config.yaml
num_hidden_layers: 16
num_attention_heads: 12
positions: "rope"
Each number is 128 + 32 x the weight over the matrix's rms, rounded and kept within 0 to 255. Layers, rows and columns count from 0. Numbers have three digits each.

# layer 10 attention output (transposed), 384x192, rms 0.0698, rows 178-191, columns 0-95
138127125164212141140172112111120146146105103101090105163138151144109142110098119117129116120087073103109127130133079172100095140213127112139106103155137136126145113093168086142133124130100199110125138133121143135118150126136116107138169119101096169136133102144132090204151073164171094142
127132129114119132143147157117112132107113151168137147165094138163149128099138145128193129142158128140127122156090141154127145138181160164097150135098105105152198123098119125128105113103136145095151139113127137116132161170133139142121139183126120129150109110077188088139117144146107126080
121099156134195119121165136128134104105092107092142156098146103129116144182139078066157131147083120131106083136133124159134105126098154111113097139131115138112148120102159123153084123161058127154106156157156117128144120142101086088137136129150128139093131146098100153132144140134154133097
108158122090156104116105136087137177133164117123078123126110137140150065111161134099137128122128106181129070095159125139110140097145114128136152143098149125123135088130119159138119117148157093114150122099138189129107113066115150178127122086163117110052139147111128167052185146139093092157
183110137145069142116086158158128120117114128204069137091113146136125094068130154136086144138138133122115132102151117056150124159134045092146154120121118138146125130120135127098107148066170116147109136103118096126119161154136117124128120094125103088153084078122164100113119106090125153158
090170166118129121102102135129140140100104160160171145119051150088138118124107102035153105113138174134105126120146162120126145127110178147142080133103132119126147158118111081141156122089061161128104120140090111094126158106118107104093128153128165142140109134096089142160111084150117133073
135122104162128135122146146075098088131146138160131114091153107084130128152140128076139115114134134115133164150099139116135143109132095099095166109142131126076105113106102101085097100119114133170073129101128155134100142166106150074099131168150145187162090103112126109110116078109133111115
146127161096105172121094160163093085100132138122114095110118163157111124139148125115090098118114143162138125106135094168081121135145093138090117128126100107165122154156090139082141145119158118097095147156183158155109112142142110111097157138172089152090038098143125144065101134119114129100
121096140124126107090135141105133153119147160110137147101150146120159090168091164134141096070146169104146158149174129145124088130136132090118119120141109140160107119120089101110165077188096153155130147102175083128154126105114111071086143132103158143131147129140126145162095151085126151116
062171190149141136103109111093111144139103145088136074087104123139100215132097127129132109155134112139133138127128104136133129157046118122162160134082115062124108195135145175133100195157129181097152154099148133140124150138130183189064081101154131127135112099144149108094169129114105116123
090062158145132115121116128164116139173130097126098111156131109150155184118096137137161139105098080092154080124104156182155169119165201182071108147131110094137125111108135174146115118105100151139111148069164079168108115105111155063113130146094113141091134133179076079088078158106185147119
110165070116165134176128149145125104119093128104174150146100123115124122128095090153110176073121131115157118150174172167117089147091157167085148107138120129159112138122121133162136127143108159142117134108180148170116099119162181097123129150151138103111079155165149074086147140091169128071
141150111115072139125104183114137143191115152119131088129091122166098100171092164141159112104151169184112090159123108152134132157098164116126149145127082103130154173113179119171105159134120147124135138086104085123136124063087091102136176154123124102169110145114113100142136075093126171159
101131176082107204113062119156128107127153099126142175124150136106151090128107128122106154117080131075103142106169113087061137141113147072066139113130117180185138136117149127158156074177110218113124113110124078145124106137154103242122187125141115124112135164049126187157089092143126135116
# layer 10 attention value, 384x192, rms 0.0812, rows 179-191, columns 0-95
142113148093110076153106125155133175116139159108091088130095087116154128127156155135080123130125078114116145139156106134130146123098092146069146091172122109128122093085194114107111110107131101138109109160151119166084149124180094154158118124114121141162156128100106134121161098171164136100
116190131118082180139128115140116119131166180116127100151111174145147141093138123093123105125149070132181114130101092119095122143115130145098085140124124191127121125134126145158126125136115147120105183093126148135147152132117122171090177114150189164107156113103137165153103103124120105115
133148118130140146160174132127123064120116141192165084129143092174080146089077123163110103159118118112169120120084198113110114137129106166158142147123056137155112095086135157156137096127174125123148076105179133140076131129136105092137150140129152110121162105065128132129098148141081127123
142074126138165108112121130119099129094182111147177114100117144130096161184094106151143128164140149137171122109142153142131137111140157105123119147124102151129181100102140100052120098088094089069093118151149109108109117172118141143137134124147063142146110116114082122169156158136109130121
115156107115134154114164102138184148144190145108160161193173129121122138167126145147152140110151122165108159143130128081124130111139127141114126115131182138146168087100154136143069125146145157150136161141139138111169160155145088166071089110113107075151119107104142111126106112082143085126
116128106144113144107112151099181138154126120116183152140120119131121104123166127119127119119142086128148100111117125089151115155133119171162100124101140126132153129108154055123141154133086098093133154220130135134109087178122113125131124109123089090164135096150126103196101129141125152108
157095093130148119090135120171140173125103107188098162090076094100117148133171168129147133135117079100157139126111155185160119128101107132137167086141111149067146077087116103096121153170120152160127185098119088135087140121190107170088139164110115084091169124104098075112156130122115094198
093117107100173114153167147135135167153109133108126183120099129094095117136148071129131149128083108110102114151144090154144150094129134167175138156103113151098135145160145170149134129140101181117148089151145158133122148125127126155114156122168145141122087152087107090118134133149096155097
158128152122200141126088108156081172113070103146079131141158156089137092167118154145143141146118114101109151160110138149091133135136151117065096067110142179157128094132105106073146120132116134167188173102115166092140131114143072106124089144114113131134147203124088135154065106122159140176
129221099090123126133132127160110123102104150171127175118142141070141101134144110128069094146110155138115179139149095104139111135095063173126106091113161152137104032146106119163115156141153156085107136152136141102096122184141091124138140146142161123091089123148146140140185168116148101099
097108133139119120108116118176116132142160178182123190127128109111105111161167177124124048177072108125097136111173111098125154098155127097135143061094150131115141077107113152125109130104172135142159135089106157082103164109104102118145155115133114136153125129131127114117124128175116140137
134121136127116112158125102192099186127067132118140143152120076124152129122120070116159096124124126075180122166116111134150119162113138145134143121125156154142113117134118122119097097071178114170155130159157169118173144141131151133072091070133102134167096093133185122109150149113112118106
124092097122151114116224128155089053162096135139165148109170165129088125105147146115118122089122111152155138139138167179129178120123144146124135149125134064088124132147170196135162138110100114139069179105196144116110132153151132101143123111135076111105145166140118138094136095169154150135
# layer 10 attention query, 384x192, rms 0.051, rows 192-212, columns 0-95
163143136082124147112127119111136123141076130164137123096120151149121157125146125156158153115142139098139152129141137124127126117136153147118108115154115133121167121176110154121138113065125139142155131151127136110088132126126120096070144124104113091134119110140115129098143145162158151140
123093142101115150160165141142157134144125135132147123129150129142160093147108091148138150114155137129139114123151180108157111088103138175127123095132159074111126158176149121141138142114138110112072133106149160098117117124178079141139170143133126160111062135155109101060126156161111157122
107128130122122125140139175097119129125161130111119140121138119121136142087128142132068141126088150135144134108136086156094132130165117100163144141135109121147101102112140117098055111136164146135158087112168114177158155121130144111146095110137159098154172125133132148146151097142094127125
143128096150126137125114102125107107160113143144144151107153148184136118117124115130125120152170103076129131138138145108134140142132115119157127160140117144129144160119134177160150129114118109140141133115140188122101110122124092139146159116124140133122097162126131124077115155137121148132
157083102128142172092129090124161118147145117134123137122141128136092060142156084135115121148181078084107108116148185095171165159096153106111137107081100131193141162139127194146132125139121126113094149131118147102102106138115080163176179134131129143075067162137106120075095186122130143085
121130123158131122167124141129092115128104117110149142149090119122096147125124140116116123118144136157108120078099091139125102155112090120112153121170170133113086158129094091104093163098094150128099130122105137130112116143123155145174141165135130170140144108068088095155117143170115087139
086120144137087122155105132150151113134106094144160111148108110082135137114119128089133177081139173126099115147130129130150132145176129097140164130176151128163148082167115124140151108134128151088154092159139128128103131122089163148104145108117147122145182101145107152166146096123162103123
122089136133085141080133114134141128121197140077160142085137163146121132145108085090139079123161138093143109145152176100104167142138147121109190110090135096160106205113094198131161124149166090143117138156141107139161138132131115131179141101149150146129050179154131104073157144079110133083
116203136092171147098150139111134152121075090133120141172089126147111168139133146138121120106102120107091151156117103158142098130137107141147129129148090144133146154117136104112089134094139089126111179162110106090094147114150174182147112117086083137117150111101107113131092124156146094145
097107165121159144141154114158133153172112123142128111123145104129148151104113143121137177067083188119133112145104122134166103138117166184160105148191112140121132037209091112128120075093102155133161134121138168120099115127111152076077110149080134145109181133132090132157106117163135115188
155122127102190115143153133110174110153152119151102119080153159101112132119157125074135163119058165161129142133096068102106130118133108141146121112171158152082097109143109096077132084075067107124183097133123197134092115088137132117082118150095157091109163122124136129141103112145147146172
085136110095094120103148189150159098139103150098178094135141147136128105112124103169155145176133131142123135129133143175145142102163096121135162086159176109169134163138107154143138122195135062128133122119152094150147113110108096114181137087137111131202162130133171140168205088107140122095
121090112151115139110132075060123108126128117126131157145101113090089131180142093116084108128174093100126110152101118093114117159083119077126114125126135112118140180086167150120125164082141089071099164131120107130129130116115141134138084156138132137172106163155129062105102164150101162118
133145133132223130155183136143147176141116125138126163064142130124143162160177099042144095055073175147114164145118112128146124108091176127132111157154108135099099104101076066093127110063093120082168167130111206122071109110146142092089098141112070099084113087135068075109087122141158073198
118146177121148091144110164145135102165161071136188116090156137141085096156157154105083111110084134161105143126088137194099126180115121141140107113142177139165123031151122105129098089066129108143075093121182192128107154130096142193178084124083128100129111140137087155102153117134141167054
075087113158131137132146109172106082160093124094107116142141149096122117100143122120171109179164063158156094094165136160121112140135093137162154131072094104117149159127144148167159154151184098123127113123117073109134129149126094145157154116144150194126171152157177171152135117090139163120
113201177115156123120126145100132108122207151158171183110121189189119132127155111098158107108117152122120142163086136188100105145119089088165129103181153120192142209110082168147171124146122144086133147188171122128203085165161124139159175142156097115124103121125134126110140087084190095159
109132090130110173105121183053158173103080120078149085074122167108101070121137147115154118085137160121141206111115145134190153122141188114121132140119079114121145045111107111126155121112111118108098178141135115069137154151114152083068111093057107078095112160123064104204144131178104098185
158181159118192084129086113090123155131153179151121139096181105114171164100060106157118108114131143027134147128079121114120139125112145169091162148082167112120157134125169120086104095050165091053143129105120146139119131136129138156147130110100123079114050124240111113070099137156164136071
085189175164173132164159098082188098162072090123175142088072175165072125129184086142109132160132162148155162102144100158158132143151132110082142183133141074148192107120106141173119088128113181151218156089085148137103193165124140132120161047165097145190152180051144104143094099108134063162
085143131118135111097133123064166124149158109209070156207110103135144096101153175189192137090182131171096119114119161082129141138149110166105134130113120108122151099126095149143143108175167179127145169131156122114083136136105073049127082079156138133092054239161170190149180115144129132135
# layer 10 attention key, 384x192, rms 0.0502, rows 192-211, columns 0-95
127134111128095117126147153130100145134139121141133102153119152126143113121084123140127135112077138097135105141170134140152113157116132100118098113079145121077132126120124109138083141129145138094139116077083075109151146137141106143134150130139159128115154131126122119141129118130093101134
149131109138101153099153080140131134125104152122114115112152105130077102102171135093104131149142109167126127149115112135113160141106133094129143131148116155126132121123111144135141110131118118143128116107115141159102148116084121099133150123148116131115108100101139075166136148140155127127
109114116120119113164080161096149101081094099153125100111141150107168133155113143187103111102058135103090126163135122138135057120150153131106111166141127099121164158122087115125123123100143154106129115173130140128131079151162139106122132138105121143158149110115101147141105110127123113162
087128106170120135123150147161125131137104125126153118119112129126146107127136131101139132133117114101141144127124141153151121135125117128087119109138145124159108155131122125142101117099146108123150154069117130151148156132154141125092122153136107115124122126119133100139120155118131109146
133124127124135146084110095134104123121140147133143154098089136117091127132143106064133109158173113123148131097139168082113187111089100184164115148122119151126119124106171175119142108139132103178064148142091143124111132136115110135109123131153143129136123152136163100144121115102143130125
142127124095131127158124161106166112142116139139140103163125124150151150157136142135143132123178120119110130144125155105119136140158130113131079135094116126135119095145116126138119156129113117126112117136117129106125128153126103136113111102118156142117156122133145148096107090126139130146
138112128130076109170138136109139132147142122155128110164161105136144145142100148179110132116156114145110128166129106120168136148153143104146149111180126138133160134121130139139124118123130159092176158120110137132167140142151148112116150129103115117132139118154079110119125123165144147108
145107120126134156092153085146122137149121192111134115102133151149141138109194158092151145130165105156133118152121138111200155146110091110121136148090112153184094121147122141147099123160104121123096161123104174146130172139103088124129120123177111131108124156131178108149109101087162109112
144111159111142116134122191113138118138099068137134133164053106123128121100092155134105081114124131102116096108175145108120121117101157123108120105120148144140147126121120146138128125118133156115163114109115105156108085125148144147113132126084112112169140116143128106117129121128122127109
168137142138085086192149198121163169135124099137131098172166091123154134130123140174094155080180123124124136180135115086101085169169156112095090170142134135130178146165130129168111128108137155088146122085154108163118095083133122170143135136097128111133124114141060175111123139168154134119
132126133139091137154128191124120125116162140102139140160142155138142166167117162125064079109117099163131123139126080129146084155121116127138102107175119138137154093094119108146148107157098160098126108086150123091173073079133101179122148147076104098151115129110086147138133196148135152090
104081123149107151109154117153170135186143113082114129183088156142093105042053147124144122138124182149124089139147065161140175158113136152114137104054129101130118180140120172139134094148114080136135138159106097134129183126117154167186169117155148170111148154122138145163136114070115144080
113098101142139118137148108123063153190142127146117103163060128139110133142120100143139157127164138113140106095181116132101170129127124149141110128119180113131114112147186104136152153106168110121120097138140132110112101137147148131132115097087152186119118130168095158099170152113079165118
162128148156146109198122146093184167118144145131122086117183136137164093169113133107099166095170129070145129141124162143090056106196143099097080189155146111106128073110108117140117157127153088105125108087123081143126102098101146154128139146112078082108100097099078136148148134175107128113
136089126147124143156129138099100117120174128129108108103183112098152091151196162090077082080096086105116213100108165116140111134142134111123081167202188134173149131093131070124119109144091119128136142094120133137164091142176152151153168172151145132126106115074096115116098173159108161096
121172108188069156071131094179157077107137139110121144133088156127115164076128139094141121162157130173121074121158152128114159125094045181127183080059107153150094105111136176134111124135129094173084120121141145135145158154124160109158159141175155173128112165124176117186051033097144103088
130158136130095117069103161157128116151177163164127169197179129142129119067109131129154134148116077136116097135202095137079134069172071128194088075125132146114171144111117134128121109090119188132145150120089127150132146081121160127205200116163086128119148068101146157150060052114054131121
171129111104070131179115152138152134111130034079156130106105165106152152148103124126167118167180121094117181129144150157154124086136181163154135117145099102078122087139048154104138078109153110076121092119150115104127110113164190139128101131081079114127145131081101098147180160153162127127
193123086096226159162152119096081205178129168180138143099176093135134146079115046143102121101116105162155152136098194094136128138130142118148104125102141152136152184045203102070144114164117082101104093161141200115160152120162105143160124169117121099081051138128127091092148139210195100093
076229084141104066178131140065101108141122129079127111187142076163093103085152148208114179104113142110175147186063117159202161163120100101025133079124125066080141124115117124069117143122166092149156190078081103134128210092126192134108160121195085154161130188118158191116071121149097153101